Weights of a small transformer language model.
Architecture: LayerNorm before each block, learned positions, biases, tied embeddings.
Training: a variant of SOAP for these matrices, 729M tokens.
Each number is 200 + 20 x the weight over its row's rms, rounded and kept within 0 to 999. Layers, rows and columns count from 0. The size before them is the row's rms in percent of the matrix's.

# layer 4 MLP down, 256x1024, rms 0.166, rows 0-108, columns 768-831
100,179,198,207,222,257,191,189,224,195,183,214,192,225,198,197,186,204,191,235,210,192,219,188,196,188,230,154,195,201,171,197,188,204,200,226,185,161,221,198,188,192,210,164,217,199,194,208,221,236,212,194,186,219,199,176,197,210,178,210,208,184,180,188,173
112,190,180,200,182,149,173,189,211,210,178,175,205,195,151,210,212,222,197,176,221,188,174,202,197,197,226,198,218,209,218,233,189,169,186,261,200,236,163,218,205,191,185,178,170,191,193,178,166,184,190,216,173,188,187,209,219,181,180,167,231,229,202,236,206
105,208,183,192,225,173,246,179,191,224,178,214,210,178,189,164,158,200,225,215,178,209,198,182,203,186,171,215,242,214,172,206,153,186,191,227,200,182,216,189,220,225,175,224,194,204,192,229,193,206,177,209,176,239,205,205,220,153,196,186,206,194,161,203,189
099,195,207,218,218,222,181,204,210,204,199,163,191,216,167,197,168,214,211,216,173,227,222,212,197,196,218,220,225,207,206,196,190,183,160,186,213,230,216,209,182,191,195,202,218,209,210,209,204,198,146,233,206,209,169,218,191,182,187,180,190,196,227,178,220
098,174,194,183,172,178,201,204,212,221,222,190,190,207,227,182,131,180,211,184,194,199,208,181,154,215,182,190,199,191,198,200,237,217,211,216,235,225,204,223,207,193,173,212,203,185,173,202,215,196,208,209,190,140,226,224,190,209,206,203,187,192,195,225,196
100,225,196,203,181,181,211,199,215,187,182,209,204,193,186,200,218,239,178,251,189,213,201,234,216,191,223,209,197,171,227,195,217,136,170,220,192,249,209,180,232,203,186,189,183,212,159,156,197,202,188,218,216,198,176,214,190,203,230,233,211,206,214,213,164
099,228,201,184,217,179,182,210,153,232,195,211,185,210,186,188,187,211,190,184,220,199,231,217,214,210,218,159,187,153,207,221,250,188,233,199,201,217,201,211,161,194,192,246,193,219,210,181,218,150,223,196,186,219,195,217,165,174,195,182,190,216,215,207,218
098,186,187,167,227,194,196,202,198,193,206,224,199,182,228,191,213,186,200,181,188,154,225,202,203,198,218,224,206,190,229,203,190,222,192,189,173,199,164,212,179,221,189,192,205,221,192,186,201,216,214,214,184,211,147,152,210,215,194,183,176,170,196,196,191
102,189,222,169,203,203,194,150,228,186,202,190,223,202,214,223,202,211,190,196,189,214,167,216,178,180,190,209,175,170,219,197,171,226,176,200,225,161,165,194,183,233,201,208,182,208,186,198,184,196,173,209,212,203,209,213,184,179,199,173,223,191,239,196,191
099,231,208,202,173,224,212,229,168,225,196,206,174,216,194,160,182,209,222,208,214,229,187,236,194,191,219,213,197,195,196,198,201,178,185,217,185,176,205,225,216,184,202,236,226,202,145,159,198,187,234,179,206,145,198,184,195,201,213,220,245,251,205,189,185
104,215,223,201,183,189,199,221,231,200,191,160,221,225,195,191,231,189,183,237,222,167,180,218,159,196,218,222,225,193,189,216,171,156,230,221,196,212,197,224,189,217,213,164,220,187,218,175,208,195,201,157,186,189,194,230,224,192,187,217,177,180,213,231,223
104,201,210,207,159,219,185,233,181,172,207,218,186,183,185,200,197,201,177,190,195,173,179,165,210,198,220,189,199,185,175,150,169,199,183,174,189,195,223,183,223,207,204,180,170,172,192,215,167,208,189,166,194,194,199,200,173,191,210,196,179,168,218,205,210
096,213,197,243,243,167,182,197,159,226,204,197,188,171,193,179,210,189,198,154,185,209,210,213,213,191,184,196,188,166,204,213,253,234,188,217,176,234,203,199,225,172,207,191,234,192,208,209,212,250,178,181,148,210,195,202,215,228,234,214,167,201,187,255,197
104,214,215,212,235,226,185,208,200,205,210,258,198,190,228,210,206,203,196,175,215,227,208,216,261,183,216,147,213,180,186,170,174,216,155,204,195,193,195,168,204,190,233,216,183,209,236,172,203,217,176,204,217,228,205,205,211,181,221,183,179,159,194,209,195
102,185,231,175,180,226,234,196,201,217,166,205,237,189,186,184,205,200,188,189,186,204,193,184,202,191,202,211,182,193,243,207,218,216,232,210,167,193,245,195,162,191,189,180,206,206,216,203,160,208,194,167,215,258,220,202,207,193,220,195,196,186,205,206,228
098,182,185,207,228,250,185,201,206,193,235,218,194,203,177,174,168,209,201,198,225,216,171,169,191,218,210,248,188,212,146,194,219,202,194,231,195,204,250,198,206,211,186,210,189,209,183,201,237,163,162,195,214,227,183,200,194,219,196,216,224,188,168,192,219
098,201,223,224,207,251,196,188,211,222,177,248,206,190,238,210,214,178,177,178,171,166,224,204,208,199,172,174,163,182,199,216,199,187,220,205,172,181,217,195,191,195,194,188,198,233,215,206,182,249,160,214,189,233,188,203,190,219,187,219,204,209,193,226,215
102,182,202,184,226,139,203,223,214,246,196,190,170,192,209,214,201,219,193,167,216,233,195,216,190,193,203,206,201,223,204,194,236,172,239,187,211,197,193,179,193,203,204,181,206,189,176,179,232,194,191,227,201,175,232,212,213,176,196,176,187,204,184,215,191
101,220,189,149,241,198,175,215,189,166,194,178,199,208,208,207,200,215,177,232,181,173,236,215,184,182,212,175,217,195,203,182,244,232,173,224,193,178,193,214,210,200,171,200,188,201,204,180,177,217,211,193,210,177,197,215,209,180,217,189,202,185,185,197,182
094,191,176,180,236,177,205,223,191,182,171,223,190,194,187,182,215,198,211,186,203,202,214,195,176,214,196,176,220,161,218,209,214,205,225,204,228,230,220,205,225,182,222,184,225,171,220,160,183,199,202,191,183,192,196,212,185,203,207,200,171,168,192,208,231
102,171,204,226,208,193,202,193,201,180,191,167,200,232,210,228,238,197,194,196,194,206,189,212,205,183,226,240,186,231,210,206,191,179,230,184,211,175,163,211,154,191,163,215,216,220,178,185,218,199,201,229,186,239,202,198,215,180,169,223,210,192,225,210,216
106,193,199,237,164,191,240,195,230,185,175,186,186,190,190,209,191,177,193,249,222,191,167,222,212,169,222,179,203,240,226,203,157,153,189,178,201,157,179,183,186,226,187,227,203,236,203,177,218,226,177,176,212,162,215,205,184,227,211,202,209,212,214,156,223
099,162,198,225,189,209,242,197,217,200,183,212,211,212,207,215,209,195,187,232,202,196,170,200,217,200,211,182,190,186,200,203,217,164,223,195,226,198,222,172,177,192,196,227,200,244,178,250,206,187,193,182,205,171,208,195,208,208,224,200,228,197,208,224,208
093,191,219,197,198,212,246,215,188,204,210,207,199,184,200,237,178,162,203,197,218,205,190,212,166,238,215,189,205,189,222,231,242,165,193,167,201,202,208,201,169,242,190,216,184,183,198,173,207,210,221,189,180,189,204,189,220,206,179,222,200,190,184,217,187
109,204,226,229,196,223,208,207,192,170,201,218,193,199,212,230,213,172,226,181,168,214,158,187,206,187,212,211,189,186,188,209,196,197,203,189,165,209,212,205,188,220,201,196,198,194,200,178,236,216,194,236,220,186,222,209,192,203,195,199,189,176,204,166,172
107,184,175,187,200,201,224,183,219,178,217,181,186,176,171,245,206,213,200,214,208,199,175,212,167,211,240,179,194,209,197,197,175,201,223,202,168,170,188,216,217,247,195,197,176,176,258,220,199,208,172,195,184,184,207,196,194,212,186,184,224,189,201,182,206
101,204,203,234,188,208,182,177,184,212,171,193,192,160,165,214,229,219,226,218,202,188,186,201,207,232,174,193,218,194,213,212,194,209,171,191,183,244,198,204,182,198,243,213,196,236,215,195,174,216,206,205,196,234,165,211,181,199,205,200,203,169,196,212,214
095,213,194,225,208,214,201,236,189,244,187,243,178,203,204,206,166,182,198,150,203,177,162,213,217,223,206,159,193,211,199,198,225,186,178,209,204,225,223,215,183,210,167,170,193,202,224,195,165,171,219,206,183,226,191,205,186,176,200,164,192,191,255,183,243
093,208,220,197,214,227,209,182,209,226,185,187,229,204,171,184,206,195,189,177,194,196,196,228,219,202,193,188,197,230,217,198,213,176,233,169,219,190,155,199,210,214,221,202,183,207,198,167,177,182,185,218,191,199,205,224,226,216,206,222,220,205,185,199,208
099,172,207,223,202,214,206,207,207,232,197,178,198,201,184,221,214,193,193,171,217,213,166,219,166,193,221,204,214,173,240,207,152,221,213,198,171,194,197,209,204,212,222,221,187,215,185,232,169,195,210,222,185,226,201,210,201,203,215,175,218,232,191,210,190
097,215,220,201,182,181,203,161,219,189,243,217,229,192,202,235,207,178,231,221,186,221,199,237,225,222,221,220,212,222,181,207,178,223,203,239,176,156,196,195,174,204,176,193,199,202,237,199,206,167,189,186,210,186,232,202,171,195,196,216,217,206,211,198,209
100,198,200,220,203,166,189,176,225,179,227,141,196,207,202,207,183,242,170,213,225,230,176,193,216,175,220,222,206,255,222,187,192,219,238,204,209,211,202,208,202,260,203,211,194,187,207,184,161,206,200,192,162,157,197,200,176,181,200,181,219,224,194,216,222
098,177,224,182,216,184,176,242,220,211,191,179,209,204,181,187,197,205,198,227,192,198,228,195,218,216,189,194,202,197,199,224,150,207,181,175,177,166,231,228,184,221,220,208,168,190,219,243,176,177,169,199,214,223,178,222,190,201,174,207,172,219,202,231,201
101,206,208,201,188,233,207,194,185,194,208,165,200,196,213,204,196,169,206,259,179,197,226,192,254,207,203,203,220,202,181,232,185,223,218,208,221,210,167,226,224,185,196,206,198,188,209,156,232,188,175,180,190,180,203,227,197,181,195,213,178,199,165,188,212
100,181,216,176,203,206,185,197,201,208,212,197,186,222,213,229,190,214,215,194,181,223,183,217,220,192,209,186,191,188,233,198,222,190,167,200,182,188,209,167,211,208,201,221,210,205,188,189,211,179,225,191,211,189,200,218,211,195,178,204,196,186,175,194,175
097,198,188,179,229,180,240,188,191,180,205,206,185,200,192,194,187,196,189,187,209,228,233,225,187,214,210,230,174,203,192,198,233,185,154,203,214,172,214,205,211,193,184,203,217,207,190,212,170,196,216,197,192,214,163,225,197,253,182,207,195,175,202,209,208
100,193,184,235,204,191,211,212,181,183,215,181,203,190,208,209,224,235,206,199,200,186,168,198,189,229,186,195,190,177,209,193,171,208,210,167,225,208,208,171,183,187,209,226,184,217,220,219,196,199,173,209,214,207,210,188,170,184,208,177,167,168,208,208,212
100,227,195,225,207,197,208,190,185,215,184,183,166,161,174,205,204,211,199,209,219,208,198,211,210,186,231,192,237,189,186,184,179,163,181,213,170,189,204,179,191,238,190,247,200,196,199,207,199,171,187,188,226,174,183,217,177,215,215,201,196,176,194,201,182
096,192,178,164,166,179,215,205,198,165,224,220,173,194,201,208,197,220,171,209,213,209,226,193,231,204,196,208,203,198,218,200,193,162,167,160,226,192,166,188,193,229,187,196,210,172,209,209,203,167,226,218,179,214,192,185,180,214,217,206,225,206,182,186,220
103,186,227,219,187,180,217,177,205,163,204,204,193,160,225,208,195,229,200,166,170,194,196,183,205,216,217,196,171,186,198,211,164,189,219,207,189,225,176,206,213,202,163,157,176,211,185,167,195,183,186,204,232,232,181,201,168,236,170,183,197,196,205,197,184
098,182,185,172,213,216,176,221,219,202,170,175,184,185,204,219,220,172,159,241,194,215,194,169,189,179,193,218,183,209,233,228,238,152,212,188,176,221,231,237,174,187,181,178,191,185,191,161,213,199,165,186,231,231,199,170,209,194,186,202,225,218,188,217,208
098,173,208,216,198,204,185,186,202,226,209,231,216,183,184,210,177,182,183,210,249,208,183,218,195,187,182,239,145,232,199,178,217,237,237,187,206,192,212,220,241,198,206,199,179,195,177,159,211,211,172,227,192,182,237,212,215,225,202,208,221,217,239,239,224
105,208,216,189,188,163,198,212,179,221,216,241,194,216,221,199,191,176,194,175,234,225,205,191,161,215,192,213,238,204,186,206,198,189,225,219,192,189,229,206,177,204,199,201,210,212,209,225,178,195,213,228,192,194,165,213,180,199,169,208,213,177,187,217,171
100,225,184,198,183,229,182,186,195,203,180,203,194,203,194,182,192,189,209,206,204,222,163,244,207,185,199,225,193,179,166,247,204,229,204,190,215,233,214,225,157,205,200,172,189,190,203,163,191,168,207,182,214,206,224,180,209,174,231,197,198,161,235,200,149
101,170,194,168,218,151,172,160,184,226,212,171,218,192,177,227,201,222,187,188,200,177,215,168,201,200,179,219,193,213,199,211,205,196,248,207,191,191,176,193,190,194,232,213,198,168,200,212,229,237,191,190,217,211,177,231,221,200,214,201,210,201,192,217,181
103,205,195,217,204,170,206,208,288,222,216,201,211,186,226,213,187,192,200,218,191,182,215,229,171,182,216,199,232,199,210,168,200,199,210,189,216,199,218,182,184,190,195,168,198,178,214,192,206,209,195,175,215,180,178,201,212,187,206,191,232,208,185,172,193
101,198,210,203,227,229,181,200,225,192,202,213,215,208,206,157,219,197,218,209,185,207,196,141,184,182,216,226,177,204,210,195,215,216,229,230,213,206,168,212,229,188,203,184,182,185,189,239,201,165,174,194,171,175,221,190,199,197,193,170,218,201,188,208,259
103,221,178,215,218,230,201,201,156,204,179,193,210,203,195,197,192,179,182,173,195,253,186,237,208,183,214,240,223,192,192,188,208,183,204,214,190,214,183,184,210,207,177,184,191,180,173,229,196,222,213,203,177,221,176,206,222,206,192,198,187,163,215,188,190
098,179,193,252,199,212,235,201,244,219,202,185,179,194,222,210,163,212,184,179,218,177,180,215,192,194,194,197,149,226,175,196,184,210,200,153,232,199,208,195,156,241,201,239,196,186,182,259,213,226,207,228,184,183,261,200,187,218,221,197,234,207,178,230,206
100,189,202,222,206,224,187,196,219,141,145,241,201,190,199,232,158,206,238,242,206,191,207,227,155,165,243,208,166,227,246,216,185,198,189,172,183,200,163,225,192,198,186,188,218,160,191,195,218,191,232,185,192,205,220,221,183,202,203,217,217,205,186,188,228
100,184,189,196,191,204,211,218,170,172,198,180,191,177,204,209,220,197,202,171,212,215,196,174,220,169,182,222,205,231,170,193,199,189,193,234,201,201,208,198,184,188,193,193,200,224,203,237,185,179,204,202,206,202,213,190,201,207,175,175,176,224,237,197,213
097,180,188,206,179,197,197,161,214,192,199,195,218,173,220,227,199,230,188,224,192,198,200,204,166,208,234,227,157,178,188,234,167,170,198,166,193,160,224,199,174,205,171,202,195,208,219,198,226,231,208,200,196,167,228,218,149,185,198,181,193,225,204,166,171
095,232,194,240,207,226,219,190,177,184,186,196,191,239,213,169,196,191,199,180,197,200,190,196,231,222,174,196,161,228,211,212,204,218,184,172,179,187,172,205,229,200,207,173,205,190,195,213,205,204,210,211,187,214,257,193,228,198,191,226,207,181,200,204,197
096,206,187,194,178,187,180,174,213,206,210,197,206,177,199,221,224,217,203,164,222,191,207,184,233,230,176,192,197,209,187,214,234,202,189,207,215,203,192,195,199,186,191,206,201,210,191,186,214,199,227,230,203,222,174,212,176,197,191,199,196,196,257,221,198
098,217,200,178,211,231,199,195,185,207,212,203,185,197,204,197,183,187,194,208,188,177,195,162,232,187,194,179,212,169,190,194,183,208,203,218,208,205,196,233,196,189,205,210,192,215,178,171,191,220,169,180,192,188,222,169,218,192,227,174,231,232,228,212,188
104,230,226,149,202,203,208,213,212,197,198,219,224,230,218,232,230,179,224,211,198,218,239,220,191,193,197,174,244,144,186,215,184,174,168,147,208,209,221,209,194,220,192,208,203,213,186,179,197,189,200,231,211,188,195,231,199,162,180,199,193,226,195,209,168
097,240,192,178,206,192,186,215,213,229,186,189,186,202,170,212,189,184,181,195,222,207,230,164,198,234,202,235,233,190,196,204,180,234,162,196,213,193,195,198,188,213,204,206,208,228,183,165,194,194,218,211,189,163,189,209,186,190,189,209,234,190,178,181,174
096,198,197,201,187,218,205,206,197,210,195,229,212,183,219,229,183,202,230,222,200,214,225,208,214,189,201,158,178,224,186,198,168,234,188,184,214,202,227,219,185,218,191,196,157,218,205,199,180,221,216,224,185,221,181,229,203,211,188,202,183,183,198,217,178
103,192,187,222,221,190,189,196,182,185,211,221,221,196,219,235,198,193,184,180,194,213,220,192,192,205,203,210,197,179,208,144,142,212,190,195,216,190,223,175,156,186,218,242,220,234,179,198,221,178,200,242,170,199,199,230,211,198,198,230,211,189,184,185,233
094,212,213,205,188,224,247,193,183,216,188,171,195,210,241,215,237,193,179,158,168,229,194,177,178,196,209,188,217,197,209,205,188,198,182,177,202,210,223,205,220,216,189,179,204,197,221,207,188,181,216,180,195,177,277,189,203,180,172,242,199,182,183,156,186
093,206,223,229,226,220,172,181,205,200,192,204,219,227,182,217,194,199,215,196,196,222,172,217,214,211,187,183,245,209,224,178,178,186,166,194,167,210,173,179,196,198,224,166,183,180,164,200,208,234,178,181,185,184,185,220,229,202,210,225,199,203,202,213,196
103,161,209,211,202,200,174,199,203,210,197,215,190,186,198,219,182,205,208,201,203,194,164,197,199,211,158,212,214,210,174,174,188,212,209,217,218,198,204,198,219,218,173,170,199,180,185,181,212,223,206,195,200,172,195,184,198,205,183,179,165,163,189,204,213
101,178,202,188,258,184,181,217,183,203,206,185,218,174,177,152,161,240,196,192,187,215,207,202,187,213,209,198,204,205,216,177,160,200,188,217,196,242,206,184,182,207,214,210,236,232,198,180,171,210,223,194,191,244,190,227,202,225,196,198,221,215,175,228,209
103,217,183,165,198,194,212,214,206,221,243,196,217,210,216,184,196,189,197,168,206,214,204,196,223,219,235,200,249,193,235,198,216,206,191,174,211,234,195,186,216,210,221,212,226,215,160,192,204,209,222,217,212,169,175,170,223,200,210,177,185,201,178,161,197
099,197,209,226,214,139,206,236,205,188,202,186,214,165,186,223,207,191,188,223,163,182,214,222,196,195,188,236,198,218,198,158,166,260,207,171,208,203,206,209,182,184,218,216,210,170,212,232,204,201,170,202,240,200,163,172,204,211,186,201,184,213,189,204,177
100,210,191,193,187,248,169,185,234,243,237,171,189,191,191,164,195,203,185,180,222,195,216,222,216,199,193,203,164,216,211,207,219,206,205,217,202,170,208,228,236,198,213,166,214,195,160,174,222,179,217,195,199,188,235,192,215,175,210,212,185,216,220,201,216
099,174,205,214,212,219,214,193,200,189,211,178,214,216,198,202,184,201,215,188,212,200,181,176,224,200,146,228,231,185,221,184,174,192,229,206,221,212,202,183,199,201,233,181,230,211,206,184,214,181,221,203,196,243,211,191,192,187,202,226,215,182,198,195,228
102,234,211,186,151,203,207,197,183,190,188,194,208,243,210,183,193,187,171,199,195,190,207,209,190,215,203,207,228,212,202,200,228,180,180,220,207,195,196,190,204,215,216,205,232,209,200,177,183,186,168,188,161,208,200,155,225,171,212,179,201,193,145,200,196
101,214,242,165,211,202,212,191,158,219,235,172,218,232,215,227,189,190,210,208,170,188,215,180,225,227,222,168,224,196,190,215,160,231,195,199,211,200,212,221,199,211,234,220,200,179,211,218,201,181,230,199,178,234,210,228,180,184,220,194,213,242,206,176,193
101,181,230,241,172,174,218,201,179,221,223,203,207,207,195,174,226,210,195,209,197,191,221,192,229,171,188,174,261,193,169,179,227,181,206,239,240,200,216,177,209,212,217,204,217,240,189,178,220,219,177,190,205,171,225,192,204,194,209,224,194,225,212,169,228
099,202,209,216,177,205,206,187,207,180,199,197,189,207,223,235,207,186,185,174,185,210,240,153,190,222,195,190,207,189,194,207,167,208,186,197,176,192,171,179,198,193,234,175,250,223,223,211,187,225,186,183,216,200,196,191,187,178,197,187,196,172,182,189,176
098,215,185,180,206,187,188,213,195,191,185,161,225,201,196,186,210,170,162,205,195,190,227,231,186,205,183,202,177,179,204,224,154,173,170,209,187,164,210,218,234,207,197,201,206,206,191,216,222,203,202,190,200,194,233,218,210,177,201,188,202,233,183,173,185
103,214,181,201,192,235,199,200,218,195,225,180,203,199,196,185,192,177,191,229,168,191,193,196,201,184,187,194,188,202,204,186,194,197,210,233,214,193,228,200,165,206,219,199,194,217,179,217,191,246,194,207,198,251,195,228,198,221,179,208,169,168,200,208,183
098,219,201,188,158,190,195,223,185,214,171,203,213,182,206,228,197,183,190,172,155,210,198,205,209,222,191,214,217,174,196,206,210,165,183,182,180,218,208,203,194,224,179,157,216,190,185,208,182,203,192,199,210,205,196,181,218,195,200,196,206,222,211,216,155
102,179,196,154,216,207,219,236,174,188,187,239,201,207,194,206,175,173,213,204,193,208,203,183,180,181,218,192,237,225,203,207,191,183,196,189,205,177,228,161,197,190,183,163,195,217,173,238,206,207,190,150,207,217,168,223,192,200,214,207,233,232,206,184,195
102,180,205,181,216,183,187,175,209,200,198,224,202,203,201,217,190,178,186,197,189,175,199,197,228,182,253,163,196,185,187,190,172,199,191,143,218,200,212,206,206,206,175,219,192,219,187,170,237,210,165,229,226,208,190,214,234,223,207,199,190,186,204,160,202
093,191,165,191,210,202,149,201,205,232,203,166,208,206,179,182,194,188,177,189,201,206,186,188,210,198,221,193,168,219,169,191,196,212,203,200,210,206,200,190,208,183,204,164,208,198,188,184,211,182,186,200,186,184,223,197,231,208,188,176,224,194,189,179,220
097,220,214,179,197,224,180,205,178,232,206,186,164,205,181,200,162,222,183,235,199,176,269,192,181,165,205,217,178,203,180,191,182,165,200,190,182,196,216,215,189,171,188,198,210,178,181,247,194,178,185,172,205,225,178,226,196,186,203,221,203,213,153,227,191
101,207,178,237,172,157,178,205,205,178,173,219,202,189,200,205,162,216,191,202,187,208,200,217,229,201,219,197,194,195,215,231,181,203,227,217,180,227,169,203,230,203,188,201,212,195,205,201,210,225,208,176,187,208,199,236,193,192,198,219,181,198,189,202,203
098,181,209,185,195,219,198,241,212,162,223,222,240,195,185,217,186,239,183,162,209,196,175,180,206,201,226,216,220,212,213,204,203,172,202,184,248,198,191,211,228,221,227,208,207,202,209,169,183,193,184,221,210,184,199,212,183,214,201,157,180,218,194,219,190
096,209,206,210,210,207,178,179,208,177,223,196,211,209,235,220,158,204,211,186,233,216,209,241,167,194,179,176,203,142,220,195,252,201,183,208,215,221,190,196,220,191,207,203,231,169,218,216,222,217,168,209,223,162,203,179,205,190,163,173,173,207,192,187,166
102,225,197,230,201,202,181,213,235,170,218,160,165,195,216,197,205,197,220,197,206,193,212,196,210,186,221,182,209,215,224,200,225,213,214,225,229,181,178,178,229,221,214,183,224,186,247,202,227,198,241,205,195,194,220,197,205,211,185,204,232,196,184,176,249
099,170,209,233,179,194,217,184,184,179,192,213,220,196,238,195,211,195,181,212,207,239,211,188,190,227,161,182,194,215,175,183,181,201,201,206,197,196,196,222,221,207,212,172,189,227,182,193,222,201,222,228,199,225,211,216,184,200,192,217,189,211,175,155,180
098,205,206,193,198,226,195,257,237,193,189,205,191,205,200,194,223,188,189,201,213,201,194,231,197,204,200,183,175,211,199,202,181,174,183,198,220,185,216,192,241,213,191,225,167,246,209,180,161,162,213,189,180,213,181,231,218,194,181,181,181,209,157,199,219
104,197,203,195,237,199,175,188,175,208,190,168,214,194,198,174,201,194,194,231,223,197,200,192,212,150,193,262,202,209,166,191,283,219,209,207,223,210,197,199,208,204,175,191,177,182,177,208,207,215,212,179,209,221,180,214,212,207,237,184,198,226,209,168,213
099,187,194,209,181,219,222,203,194,176,167,185,207,199,211,208,194,205,186,195,195,193,219,234,177,195,173,163,195,194,228,193,168,224,167,139,186,196,225,178,183,179,197,162,205,196,196,228,192,222,193,192,203,200,205,213,218,198,212,202,207,193,162,169,206
099,203,220,157,177,174,189,193,216,174,199,192,204,204,217,226,209,238,196,200,193,219,222,213,185,200,199,178,201,161,209,207,223,198,184,250,209,216,217,194,220,182,190,167,203,207,209,203,195,208,190,190,228,209,198,176,201,177,209,178,172,175,211,221,169
097,179,190,230,187,176,226,194,214,186,181,218,209,206,218,218,215,205,214,226,163,207,227,162,214,233,204,212,188,211,161,186,206,215,228,183,213,178,198,217,202,197,179,183,206,184,199,219,212,220,210,204,206,208,196,214,205,210,214,232,189,194,188,196,190
101,187,199,187,202,181,186,203,186,210,205,203,184,186,167,191,248,190,198,191,221,207,206,201,179,223,199,199,193,198,210,205,204,189,196,231,188,196,189,225,210,171,211,203,213,206,179,241,195,190,204,220,186,206,189,208,177,205,219,205,200,214,198,194,162
097,188,201,220,171,181,202,213,200,173,245,204,195,203,204,199,184,244,227,241,207,215,197,234,215,222,223,215,206,186,158,194,214,183,180,172,206,167,202,194,202,210,235,223,192,174,200,209,225,200,201,220,187,218,160,189,201,187,223,201,182,208,203,195,208
106,225,189,189,200,169,189,200,188,213,221,229,169,194,211,185,168,197,196,213,208,174,194,254,206,179,178,199,202,191,193,185,225,179,191,216,214,194,252,215,216,213,220,230,204,181,211,151,183,217,195,193,179,184,210,182,203,224,229,217,181,213,195,202,170
100,214,198,195,223,231,250,197,212,205,213,194,203,208,194,221,208,194,204,217,191,214,182,186,191,207,208,235,175,208,178,196,186,207,226,201,216,151,192,222,181,225,208,212,208,236,204,194,186,211,208,213,212,174,198,178,177,209,204,197,197,210,229,201,250
099,152,212,213,176,206,230,190,194,186,233,202,199,203,225,193,202,188,178,194,195,183,172,178,216,214,142,231,148,223,194,211,213,176,220,193,202,191,148,213,197,215,172,211,203,213,203,242,209,224,186,214,216,156,198,183,226,204,172,202,212,209,225,196,237
100,207,168,194,170,203,199,236,183,191,205,205,224,195,192,194,204,180,189,195,214,168,188,186,184,206,237,183,173,212,221,201,210,238,192,213,163,224,169,173,213,241,165,170,203,227,220,224,210,182,229,192,185,226,187,185,172,227,181,174,181,204,211,203,183
099,175,189,162,190,202,204,193,187,191,218,221,156,190,204,204,226,189,190,244,182,142,220,220,198,188,227,226,180,182,193,198,185,195,189,178,184,199,219,174,189,195,204,194,209,192,152,202,230,190,202,222,218,220,203,218,189,210,234,188,236,232,208,157,196
096,182,179,201,201,248,224,242,244,202,193,190,199,205,225,195,219,176,217,211,216,194,184,202,208,195,211,224,198,193,212,212,187,195,228,229,178,213,212,160,169,172,224,169,194,237,192,211,176,193,195,198,224,221,199,206,187,211,221,191,206,178,201,158,213
092,218,175,205,211,182,211,206,171,228,211,189,213,198,200,180,204,214,231,236,186,173,215,191,235,224,200,190,191,237,144,194,188,197,188,216,206,166,214,228,209,220,207,232,166,218,210,160,193,201,208,168,210,204,214,208,194,181,210,165,173,183,181,197,163
102,199,209,235,182,215,167,198,212,205,167,218,198,222,195,165,234,225,192,204,202,205,223,199,170,192,206,212,181,198,189,195,190,220,218,209,205,215,244,202,195,174,196,163,215,194,176,248,229,201,166,193,229,203,208,209,212,209,203,193,215,212,190,221,225
105,168,211,180,193,216,219,209,243,203,229,204,208,217,212,201,183,168,192,229,211,176,170,198,203,201,242,210,200,192,181,186,181,213,186,226,203,170,214,203,191,218,214,188,229,205,208,196,206,192,207,198,226,201,222,205,182,186,230,189,195,225,214,217,187
097,182,214,195,203,178,206,210,158,201,194,187,224,227,187,186,195,191,195,207,215,199,184,183,177,224,233,199,226,221,217,228,218,178,178,174,213,218,174,200,203,193,190,211,198,182,157,218,210,205,233,208,225,223,202,174,206,185,223,200,219,204,194,172,207
099,195,220,220,231,203,216,176,183,184,200,215,213,193,228,217,223,192,203,187,162,173,230,194,210,232,157,221,202,202,249,214,183,177,195,197,216,196,186,185,181,215,217,221,191,188,194,251,210,211,206,199,204,232,175,144,200,177,208,221,179,216,210,174,188
100,201,238,189,191,199,221,184,225,196,196,151,191,194,160,185,184,171,223,182,199,177,210,171,179,196,200,179,227,187,188,135,174,196,186,216,174,224,207,176,181,225,193,195,184,214,192,172,186,197,204,204,175,157,176,225,231,187,178,200,241,228,190,192,187
101,197,178,189,173,224,180,203,222,204,186,171,169,194,184,192,210,167,206,203,184,212,182,210,187,212,217,180,210,196,203,201,204,166,177,209,205,206,243,187,214,187,205,194,189,208,184,190,182,175,193,190,200,186,203,233,208,189,186,221,193,170,211,184,207
094,165,182,204,178,198,186,191,203,239,214,195,188,206,183,188,198,190,200,188,217,186,173,189,214,224,207,178,204,178,189,187,258,204,219,222,239,209,179,181,221,195,204,205,195,158,213,183,179,176,194,180,183,188,226,221,223,202,189,181,240,180,188,215,221
096,219,199,214,221,173,224,174,211,185,233,188,227,207,201,219,227,211,222,201,202,178,173,218,208,224,251,157,192,184,180,192,200,204,189,171,197,172,169,184,201,228,168,176,206,190,228,188,207,198,203,217,207,227,210,196,237,224,185,199,202,197,182,208,186
106,214,219,228,209,167,161,209,183,203,188,206,224,175,211,194,197,199,180,205,186,207,212,199,188,184,204,200,195,208,185,180,196,199,187,201,227,191,213,219,213,218,207,227,198,213,183,206,213,230,196,221,220,222,228,175,158,217,216,198,179,181,232,166,216
101,215,167,252,177,191,192,210,203,193,211,179,197,202,182,182,235,174,157,194,197,184,230,205,209,237,210,189,205,160,185,197,252,238,157,219,212,204,199,201,212,183,180,244,163,211,189,215,206,226,220,212,220,173,169,201,204,199,242,173,190,219,206,195,195
106,230,173,201,227,150,167,196,146,167,186,175,201,198,173,163,208,184,184,173,257,194,179,180,208,211,202,231,163,224,197,198,207,214,220,189,218,257,197,196,181,205,204,206,207,163,203,202,198,238,209,220,230,189,221,197,198,220,216,203,181,232,230,190,222
105,183,188,211,209,220,210,199,196,178,165,190,189,211,203,194,164,193,207,207,212,204,216,196,203,219,175,180,209,172,184,214,212,187,201,196,204,179,207,215,205,190,196,226,178,187,216,230,236,189,160,197,206,183,192,205,174,202,194,199,221,170,196,195,202